From a checkpoint of a small transformer trained on Wikipedia.
Training: 108M tokens, 6592 steps.
Each number is 200 + 30 x the weight over its row's rms, rounded and kept within 0 to 999. Layers, rows and columns count from 0. The size before them is the row's rms in percent of the matrix's.

# v: layer 3 attention value, 256x128, rms 0.0795, rows 22-27, columns 0-127
# o: layer 3 attention output (transposed), 256x128, rms 0.0773, rows 22-26, columns 0-127
v22,112,179,216,253,216,277,172,187,227,207,211,222,197,186,208,187,216,190,139,177,212,215,236,194,217,254,175,196,180,195,211,167,198,191,194,217,228,247,174,163,166,209,259,183,213,219,225,174,193,204,173,168,211,166,193,167,209,108,208,169,176,184,224,221,171,219,176,181,187,213,213,195,256,179,161,262,242,168,219,238,279,190,163,216,237,205,208,202,189,191,136,226,180,149,224,145,174,198,186,141,138,174,187,246,188,217,204,164,189,233,144,226,160,169,229,215,208,202,200,189,206,230,198,205,154,228,200,212,203
o22,104,222,155,174,193,142,169,228,194,259,200,182,185,217,220,237,204,181,197,184,167,188,305,163,209,230,151,190,196,183,247,185,198,205,200,208,202,220,211,173,200,170,212,203,199,186,158,183,225,188,200,198,197,246,207,209,183,211,197,190,204,174,192,179,193,176,187,171,200,149,132,150,167,203,132,156,201,223,206,124,180,211,195,170,167,269,280,184,192,217,205,169,202,235,242,208,198,248,198,228,211,188,183,228,185,197,202,202,167,273,170,193,185,201,119,249,193,227,230,173,200,207,160,209,229,206,191,208,174
v23,101,232,225,263,190,151,166,159,248,158,260,227,238,160,231,212,185,191,235,226,246,180,197,201,228,194,168,219,218,193,215,203,176,185,134,205,173,193,196,227,207,278,250,153,200,213,212,222,253,254,188,156,187,208,240,221,240,198,190,168,234,236,154,196,168,204,203,197,167,197,168,202,235,159,188,188,169,203,244,211,224,209,150,197,217,251,216,124,159,206,175,231,175,197,203,185,191,189,183,211,199,195,210,144,197,176,182,176,230,156,244,179,175,191,195,232,198,217,223,233,199,206,228,118,180,191,208,199,215
o23,096,170,221,174,154,175,186,221,231,190,214,168,214,214,211,161,216,202,179,225,185,167,195,189,205,191,216,239,238,253,166,219,265,234,179,259,177,204,174,178,196,187,205,214,156,206,168,175,162,169,248,215,183,188,199,167,186,217,208,130,214,169,176,203,262,133,225,124,234,215,231,198,190,221,191,175,197,195,170,194,185,169,197,185,177,218,185,183,159,212,224,207,266,245,201,168,245,189,181,230,222,215,274,217,193,225,203,213,182,230,153,233,189,225,254,190,219,199,127,201,204,164,186,209,199,264,217,258,218
v24,093,188,223,240,242,171,216,211,177,210,210,208,178,140,190,240,197,259,200,198,222,188,199,247,239,228,179,216,176,153,167,172,243,227,151,139,189,237,190,177,176,150,224,216,205,232,186,161,236,146,198,170,208,196,188,214,201,217,187,171,204,166,192,200,224,166,201,176,162,218,221,246,253,196,165,152,177,131,248,177,180,190,240,204,178,170,238,207,167,212,239,161,160,203,249,200,126,184,180,202,199,157,195,194,176,221,209,200,165,191,176,231,149,168,240,189,197,214,241,258,199,157,189,161,244,169,218,198,198
o24,096,141,178,216,165,180,216,181,211,282,226,202,192,235,204,228,210,255,153,182,162,189,206,173,184,161,181,216,215,148,194,204,211,124,203,200,215,156,182,247,215,246,231,198,171,223,182,138,194,231,205,173,230,189,238,205,218,246,210,177,160,224,180,178,186,218,208,187,197,158,195,198,209,218,174,219,204,223,245,189,223,200,154,205,184,250,260,192,190,240,192,227,260,165,162,226,219,198,184,163,224,229,210,250,163,137,215,223,204,228,187,209,178,188,135,190,211,240,220,185,184,263,156,169,222,219,156,222,216
v25,122,215,192,237,217,217,255,224,219,205,189,178,226,227,189,206,208,154,189,223,209,161,174,226,176,245,178,192,203,193,240,232,193,149,236,232,176,161,181,178,206,201,165,171,255,192,178,188,197,167,188,207,189,182,190,168,179,188,224,167,183,147,199,242,189,155,212,196,184,206,159,224,197,193,193,138,165,287,253,232,196,208,176,265,147,207,198,213,241,198,146,194,212,213,176,256,120,223,255,201,212,213,151,224,216,166,195,198,195,255,204,208,237,183,137,223,199,206,166,131,212,214,187,174,164,194,196,185,177
o25,114,141,237,183,209,190,183,211,183,194,239,215,180,181,155,231,189,178,196,216,205,185,219,143,187,180,208,199,152,195,208,191,181,190,184,194,226,208,233,186,189,135,220,203,174,194,182,227,175,227,177,215,225,193,211,204,189,195,214,220,222,189,189,220,244,230,241,276,199,248,223,199,175,205,208,276,211,169,139,234,155,161,216,113,248,206,173,249,169,178,235,223,167,224,259,189,222,187,218,257,193,177,234,189,217,161,153,185,195,163,190,181,122,228,238,177,222,218,187,188,188,162,179,168,252,154,194,217,178
v26,098,205,202,239,226,200,202,174,151,196,180,175,163,206,175,236,197,223,218,156,180,160,256,202,156,254,189,209,259,220,241,191,138,201,172,211,233,197,220,214,170,216,217,173,152,148,236,175,120,163,203,154,213,152,191,231,168,201,188,226,215,259,201,228,207,208,204,230,174,207,177,184,197,215,175,137,235,207,177,163,200,205,231,181,215,213,199,202,203,205,182,172,182,159,236,219,235,183,249,209,191,254,177,201,234,243,215,185,186,166,198,233,233,213,191,242,224,177,167,186,224,278,217,197,249,172,217,133,173
o26,091,284,260,202,193,222,177,238,187,188,171,201,203,185,204,235,153,175,195,195,220,203,152,235,230,226,264,194,193,186,139,212,247,191,232,191,210,204,157,186,229,151,235,195,156,239,236,181,243,262,165,223,201,206,204,227,176,207,220,182,198,177,245,166,216,248,253,186,181,208,208,185,172,238,198,236,196,195,199,232,218,146,198,187,142,215,206,240,270,199,188,176,203,210,180,193,201,164,137,136,243,205,132,208,178,174,190,202,195,232,199,240,218,237,214,173,194,244,209,183,204,185,203,209,162,209,164,221,184
v27,104,222,210,178,198,193,236,190,190,193,162,219,193,233,199,233,161,221,173,171,207,141,180,181,185,238,203,231,273,208,209,175,141,144,262,212,203,198,220,233,178,239,201,242,136,198,216,181,170,199,201,233,165,204,218,209,210,160,198,205,154,220,167,249,174,209,205,211,155,152,96,229,227,231,213,172,242,257,196,224,206,191,194,157,168,188,146,202,172,232,214,185,199,216,175,193,220,192,130,208,190,260,216,166,199,233,187,232,238,193,208,187,179,194,144,212,177,190,176,218,211,167,182,219,158,198,228,215,229